From a checkpoint of a small transformer trained on Wikipedia.
Size: 20 layers, width 256, MLP 1024 tanh GELU, vocabulary 1341, 16.4M parameters.
Architecture: learned positions, tied embeddings.
Training: 682M tokens, 6374 steps.
Each number is 128 + 24 x the weight over its row's rms, rounded and kept within 0 to 255. Layers, rows and columns count from 0. Numbers have three digits each. The size before them is the row's rms in percent of the matrix's.

# layer 5 attention query, 256x256, rms 0.0485, rows 54-63, columns 128-255
074:101132126097104139148105126126121130157124160144064137078120098113131157134115129133098135102136091169133137148134182167135155108136124164164135172097130092177092129096129158133139156119127121089117143135139140125157176134126108127119142142109106133123146078144101100088151127144122180093132096157133130098147130159112058127112103142147111112134136120124093122127105131082125117130132
103:146120140137111125086134085137141120137126073146172122166172134120136116142123175123147089141120128117139147132123121106114086128170131147127123145128144143116137127124162103086136115173116151148116115116126147139113120104114138128156133088167175112169166139136133145113135128120110127163135125107129143182128140125139157113116143142050091162140132162175165138137115103172100102135103
078:083139108129089124103153161114137163116085138129132125125109126186117129121146100131148115120142119096113121137099088112117154144113139204109103078129107169087136144156119127102102113158102087125157083165125153164098077157141157114127114132143139138128130164170156120115120096127138129136129151107160131127107128099129161118163146110111113110132090107168165127131134121111132141097144
072:098108124127136151090115098106123104151129145118104128134165138183145181114084131135105137135118147158127122136130160115154087133148134085124131119126127131134161111144147136114174110145128147114123168171141114141151089128115117148173156098115115137066169132152099108099143130085159145124114160151172134113125141114106057109106126141130144147084124137126118092154123183106133072151125
080:095118128108146102166174137137149148154101133161086088118108140087158154137134118134138149134180101122092109146129105103145194095105136172129123137122127126148103123115086172153057113112099105114156099099145086137148129157083099129066093166111120124102105137130121094124148104164098122096142136134133153133066146150110161120109108174124120094132127086115121113139138139119138163118144
066:162120139123123149127114134114143128126118145143124097111110079095166126134140102132145122158141099109101098154101099122137145101099158136129162140137119095164096121133127104112085118174133087156098074125182166148165127125126127107172145135126106116152146127183125150070125125156134140151116113151170169118116150146106137130129114160095131141136118118116101134098158098179121140165126
079:111197174106078139114142127186142123106113108170148099115153164114088128135151096126135115156130075155124133114134136131173141126129160167118104109145120109134135131153119098150121117149105115124136139118133147151097137087096138136123115098159191125133136120105090117116117087155121117131116075103127135183105147123110166077150152146116131112094136074132162149143138125139089131087132
062:152121105130136173131124137119153169131096143145160090099151085152142143132123144159135159137101091152122115154108140103147176113128122142118133085112090156146127173123162123157110128159085098156127147077109114115116144166109126098132121094127166128105132152172107160066114126125148104121129123158170128133138094126120118109134100140151110166128151133162117129113110119113124117146169
107:140123162133127121078125134129164112084127068158119102122128097144110099121109126131152123105107097086133180140103080115165126108119101149124181069123117199112145104138148144077132093149114113127105095111139175173118113103104112140144115135137203101142147148170116129118117100138106145124156136094113160171109097133136150107143153154085103111172138141144136089131111133140143153108158
069:089124102128130148100107161107164179150102161133081147102174117140126132098111090138094143115091144144111116107140151154094148111126124101131124090121154162154136110111125136103160131145149124106135134121105104097147125071115135182163107159103081116115120097113141092140091132119141155100135126165133110116127183076098127126142132169212139146107172128121115098128170132117138080135142
# layer 5 attention key, 256x256, rms 0.0495, rows 54-63, columns 128-255
085:139113134142122136083122122144128150156115118171140119139150106182126139106137122119106122161120149124099150156103146137174150116124137093148144107116166176132151097157110128165174130143128137098084137158129137168112141168088141143160140117112138126121143114107107076109101085124152138131107126126141145122155079114112147114152129101164091112111126090112097137121113131083128106124101
098:129084139141153107146096139153112131105116099147127128093116156112110148178128124112136099115122133093132152149157107134108094092123155137148115160138125119115081113093133114147103125113142145160141158142141151081086122141171121102129090076165168108180135156114132147134147137152136121085124104154120115135149117169155113100106168109114073108132154128173148128143136122168132117141139
090:156136094117145093126163141132137142139114147114158153132128108111107163083108126121140076130177127079111106123129119121103168174130165171098117156149140120087099130133110115124068177125134156087112103129077122119173160087120173102151130186181066140107130153133104136095144136129155168126129141139139130096110133140134165162128103079177165123075119114123147079090137107105131127120128
103:123121067133149145142162107121130123143138153122132091108147142117128150106155131116104138125121179088137092098127128103158181135102111164135108170098125061126111116083128159140119157120151176141147162095140162077113131149141148137071170140141149166110101131090116147125125160156151126135096100100143119118135118158170136149111097106166117071116115103074119135155144112118119142125139
104:126152112111153144097155135143135141121107135148142160101118115144114111093115105143148126130095100117159152135093111134123123078145102137098158039162144148122173082166097122153113107123114105087088108140144125150085098158158129096163129147151138128111161158162104122110093134136105122086113101132133133164112134126135174132161121117124146095149118117144112105149087141110121124109183
088:123144147112126113163134148120109167125095155165116125116116106119112108088143116145150163148140052125136146120124120166143150190118133107095118104152133152148116097116142134147115115158171099128108122151125133110137120131121105099154120140143100122112127111083113143085100109119192155152141122156173145152112141125131203150145135060101126120103125146117111094131117115092165069191151
121:139108103123133116159148177106112151143122211081090131144131122141127138113133135100133114139178150138113117123126155155154158123114156087090123148106158063117101145129119139126103133115130140111129124166122127119157149106124133150117120164112085166113087106126119123121119142138169158127094116112148152083119132153114117159122092086169156080105132117076125131108164111074152141154139
081:155113138135091127144140130103155146128158141138117163069116153082159108167098191132160095116111097130135112146107130107103179148117103102097149121118067115165113109104122143171120124147120080133132130113131131132142104124100133119136133113130130106111140152136107173104097184125122126149117126111122178152121156110153164142125171125125149102128104140163162134159119104143127097106113
135:109157113105138119178125142116090140139095150081143114111139139100154140160139144137129117097144121116130091137158190130093152139089151131122112205117109093148100151128113127138113188088138138147141145153150114113160156121144146127117139148126066144101111123104139107112176150108149144152125113121103117073097128120158124141132108119161149121108151126100105140124113100145122169157121
103:139106104113140170165126157097095135199110160093134126100137165106129169075103127123097094097153142155136128121141135144121176144137160123110129131132149065130129153139134108127122161037151125163153126167105127093173109135121124153106100122119107155114137092133137118118112142137133130117085118144137103093121138132133139177103118116142144153117134148124098133114130135129146114138117
# layer 5 attention value, 256x256, rms 0.0569, rows 0-15, columns 128-255
082:093122089099092162122115172124147095112128149123106135144157176138109159119146107125118124125150076131118096106139148097140112099136115107140152138103092127135100082123125131133136123148135145154167149087140079110117140108123112097138110113183166133107148156123165107143125168137166121153131123166149136141104169139121089117102127113141101189107108122126119175079149116128109113177122
080:125108155135120137122120138161109097087112121090128155139089098111134137120142112134124152122126092128113149117114105096096126074159135120109075100164098117133116127138146123131119112107162156156099106118135121126126159126085111074135147121112093131105142142133113129119137126147136113123146122172172152099130141109094157159174113147077129095122163085158133165151092200127137153122150
076:106104116081122138141170125069150124144137101147126119065103110124135142103116101138137127089132162113171172112105103135107126143129135135110101124165136170181139121057156118074121131129160120092154116131160140100138150135148147140118128163150120126113114137116113109128168087093155120172109138103082157137085128082130149119115131139159131134145143125132094150128167111157144120098147
074:143137126170125131096137088145111096158159130119133129167130143104119075106101123127134093154084161166138142138176151138102109121159116120148128145103166119116073100145108116133107180106116133151133165131108122089141145104130127166087117098133142181146164141121142101120091169135118154122138153137140116101161111132146138172096145158139094129138130119127134123103126107144095148180128
083:125131134127109147128123127124124126142137146177125137132102101146132165141124094146137166143065135092150118136112148102127165137079128151121147091141114146135110089129147116152102111105119106141165120093117083141142140141091122131144127115171120135164179140141105126156154077134133132089114134116137154136102108135096113134165118110096080123091114117154131111134121102103094167119131
081:151100127167092114150096117143125096141121127111121184140111141090124124120071130105098079155141136150159143108118133133100129137133097104145124185116193114102131154120156156117111155132140124137103133127075105141131127118158132148103150131116089099111101050134144128100148150101133128143121152162123101069130131117129123182167102148128105158161204150113140129160152123128106135103129
072:137119165108132130125146165130109112161098116127131157154093077155174141131146147141094163104104107127095126106100126128132118148112138138117119084139164134154170143117129104104145149132125142112171086117119140138123135068102140159147119128115109128146098117119111142153121103098082138098102144148139128119142162135104161151132084126167109162164166124128111106161116082106129083119126
075:131108118119118151154139128130202166115145101132112122156121161122094133138123113141137138135148127163130161145107130156133157111104124096113119107141084167156153156102120104133148136141105093102118140114119126145183102168119088141149122128130122133073126128129124078156107158127182116129140119124127138138143120116162091102144128138141151135107125131126143127129146141149102099109144
074:139147138168116138114126167129112105068109157165136123128079103141146146106137086153104104138118112139140147134120162139108155118128129106115123166126123128148096131162133141164147111101183127166131130094110086150156130144135109148127090089127113156142166125084110140129142172120161059128169124160107107136143090142122114135149135112153115111128135128140141113129140148128122110127108
082:095146110121142151144170176143081142130159155105165109106142099129118146118154127143154124145160115122163124132110131125135167089089101164114163105119098123081166115145088120094085105113128096102112140155122114137108108183130113127135137138116103130106139114124050116142102133146157152129117087094129136143088135102120163101117144131059108101118127122140159115118119146089121157089162
089:117150137097126154150140115062154131123150173103154118124134105128163106143115137141105101102143106094124093120149120130133117105136183133134102146137176151133135096143120114177107125107147137131105189106079125108154129146095158182162118164160111135125173122112134142129092129150091115116159101107172126136138137110134118106089165127105108131089131171099105126112122157108121124180120
079:123146145158093106127125126102168119105125134162161093100080137125075138137148120151135148102102169078133114142142103111124160150081150165116139073124164110122143153107102120103164106132103116120131149139153136196167135133126097170156120162104117154109141089131123092096145110131114149099158114130098129135106124105134129118140155131132094176099110091151157105174098111127129177082149
073:134099163131197148143116135121143100147128122133164109136130111146084103147168124120109121136103134164149135161136143150143116084110129128142160155153140112104149149169121154157137139142127112096104115145142101118112101133143118137093127134095106132130112118145143083130113131110091166164105125155103132101138120117115097133110100133144142162098136123143134076109124106151147082088106
070:130157063142057113135148143119093077112078165163128134146161111189172150163121149119127149144120130119137145140114152141115141131087111122143090101123100118146117123117147121122092129116102136175139095078145103127123087129124053149139134156113151129114151156103158117161133110156090111106111117104183147112107097119153134144145130126137157126147098143102135124157090142085114130138126
079:127139119140198138097100156119162163138138141150117122143137128082122130143120133127106155134134110156105162136117076186145119132146188122158115130139147125152142109134116129136159099134149166154120094097107153150087090105112107094087071091113138167084123105154103125128128144079161105118124132110133115132136124152143138157135089136149100119148131163155176116144106129134108102119137
092:116157146139116164147103135157159097106138122163065132132096138137123134139134066137114111166113157126126153188145144141135158097136139131100106156148130142154122118093081136148113103119129113084125150106132119139119130161119091098108164132107112156129179118157106116120133124133139128143151127126180163077134154136104132149102125132141106097113133102105103126157136147090129133149170
# layer 5 attention output (transposed), 256x256, rms 0.0914, rows 0-14, columns 128-255
054:150131132123197118153124104105126168128127103108159088111144114109135113127119109131125139116145132129107152161151094135139156120153146112101108153141122123126159151135168119097130144132130077151158119173144209118129088068118140174138148148124117087134114086151093156146130096113099135141172120139166121105116095119145140131111131104117170103162108131131161123140127148130154138033135
056:103079134153116172096125137142137130107138121190143139154163162118108153154126127151163110104153145138115177105152114169126126124107118163166134180117118173138112143112129121109110099138181117092119119119163113124128136149135145137121151114147165123112097150118149171139114136145129113167127130125124070134136137133130142134126124134163126152158104149144122129120132099115096064162111
052:098144096140182121115153141156054119156132131107131117108165127108108097164127167151147108196143108111114095090121154162118139120117120125159112199109109113086152105131135137137125157101118157100128102136109135156132094095108118114122118111143115090162160107124117145116176150152124143131149112119152105135161109177198132142126116138094144131110124121144136124103131113112088132120123
050:114090075114080168112165167119128144090093145134115118106128114122157161136111105141136160120142115117165150189101106137134157133100128127079127100152108157163147137112128117112106076135127140152207071132129113140120124186119082139123151135138130118106093087153106158118171119124156084116151121123127112137144134121108133103118153113135146119112111099132141146153132101139164116066137
059:151119142113170095122148119089141118112161132111159139112156134115124142138113148112133076124120149163124104125128084163113137138148163096149113172139156102100092141124140122119099152133142197155109122148145158087128119087120183126087139110158129123115073100129143141083112162089147170192135138145100120114166136153141136138128148107173131133150105147144123154127121135140142092118100
050:105117084129100173093154119149145097115132132159135091118108131139105115145137142185131148104093137108156131107117115110153149115109112133122125093123056139173149129122135134111107103117119150139147153112150156184136127150103094120157080098141158173129157152099143116119092107158106100122150170131127106126138100130139163116125139116145155107109095090146130097151157096122126134159119
052:112135113134133138093127148127143105129150154132117090124097158143137137112094149132175118142117147137176118176120140133128106151113106079110138135118108156143138129115157114126140121161096137162101137126110121135122075158123112105169119117156142125156136148167128139109135153105098123167171153094140108112153126127170136145131148139074147145119102145136097169129137126120123134173119
049:159156151090123097108106104144098127129082107132151146125147058137205124158142138127137116105103120126097154148098170086120102128141105131112174108095147135089118071172130144107123140162141106160088121117120173134100081104125164157110142126149145138130107134129133142118107130106103150098120159151105087164130106117146141153096136103124095139162134143137074140136101150128125135133094
048:077087122077071158097125121155111133178110087109139132123146152118105139145135130105127133115156132140104128150126100104139208146109157155151105162126111111162102136102099123179132150167145131115120148133169132112120175106119139115096154127112141119113079123139116135139115080163151133138122125122127134162131144151141137121119195124121123129121095105126110143141132152135098105141100
051:142136133135143108133111120098143141111159167152122195158124146123116090088103141092127120131142116128125133127143087150087080139160111097168133195160209129148117160145137138128141150150136145119093124135134137082130149121156133126105125142113134153127124187124166135116127145109138113143154145144135128104158145099101111110129110131150112119133131130141117139113125133139165114146129
062:128089131155100137133106121103080090103128141138146167133099145127099141111155150154115138139124132143161158116104124132135161136111133146165109127120107114202163167120138162103096147097107100126179069131159155143105151119124128104115130081127132103149095172121101106128160082147168114156101132129089138131130099153126112165113135147130156088151120094154159117085126101135089148105106
053:148141120109202109132126085121099152143152130091123141163163128115139148143120138112123124132181105184121086119127129175142088121128124113126142146121120105094161123128170115131110169105162164159093091123124123089119144118110167112118136135140134127130152137115113108119111127102129161150112130109130084110184118122119126114111081118115124139126113173125086149110125110100154120134106
047:129144110116116099097114128133110160093155166116083109116148148114167165108082122151167156076159106141136124115073128129162105158122123117104167110121126118168131135088121092106136137143146166151161096145119179186120099123109137127159111096143099129112175163120083128116127132118169134114177098130173138115116149119147124137146154135112103154148127124134098133162080131119124129122127
046:141128119119133131103099128153149126138153150146114156157116124099107087099167123147126141100113152151097104151137096101116139129160135161141165166124149147106133126150094093115111147147141142098082156165114141115186152129118191168128133129166091129134080101153134160125082122101121147126156135151101157123114114159098130099116156119097087152131096138124151168137171111126123139109112
052:153126103098104143149150161142123128150093102105154086099107103154118123111115145094137096092120137087156139137136149102144101132082138133085110137134125098155091127105160108132113141138122081124112171126130123134141164161142130131141173179160085123127126162090122109098107069156102186145101103098150112137087126116117132138144110128122158096094145116142059117148126143113105198141175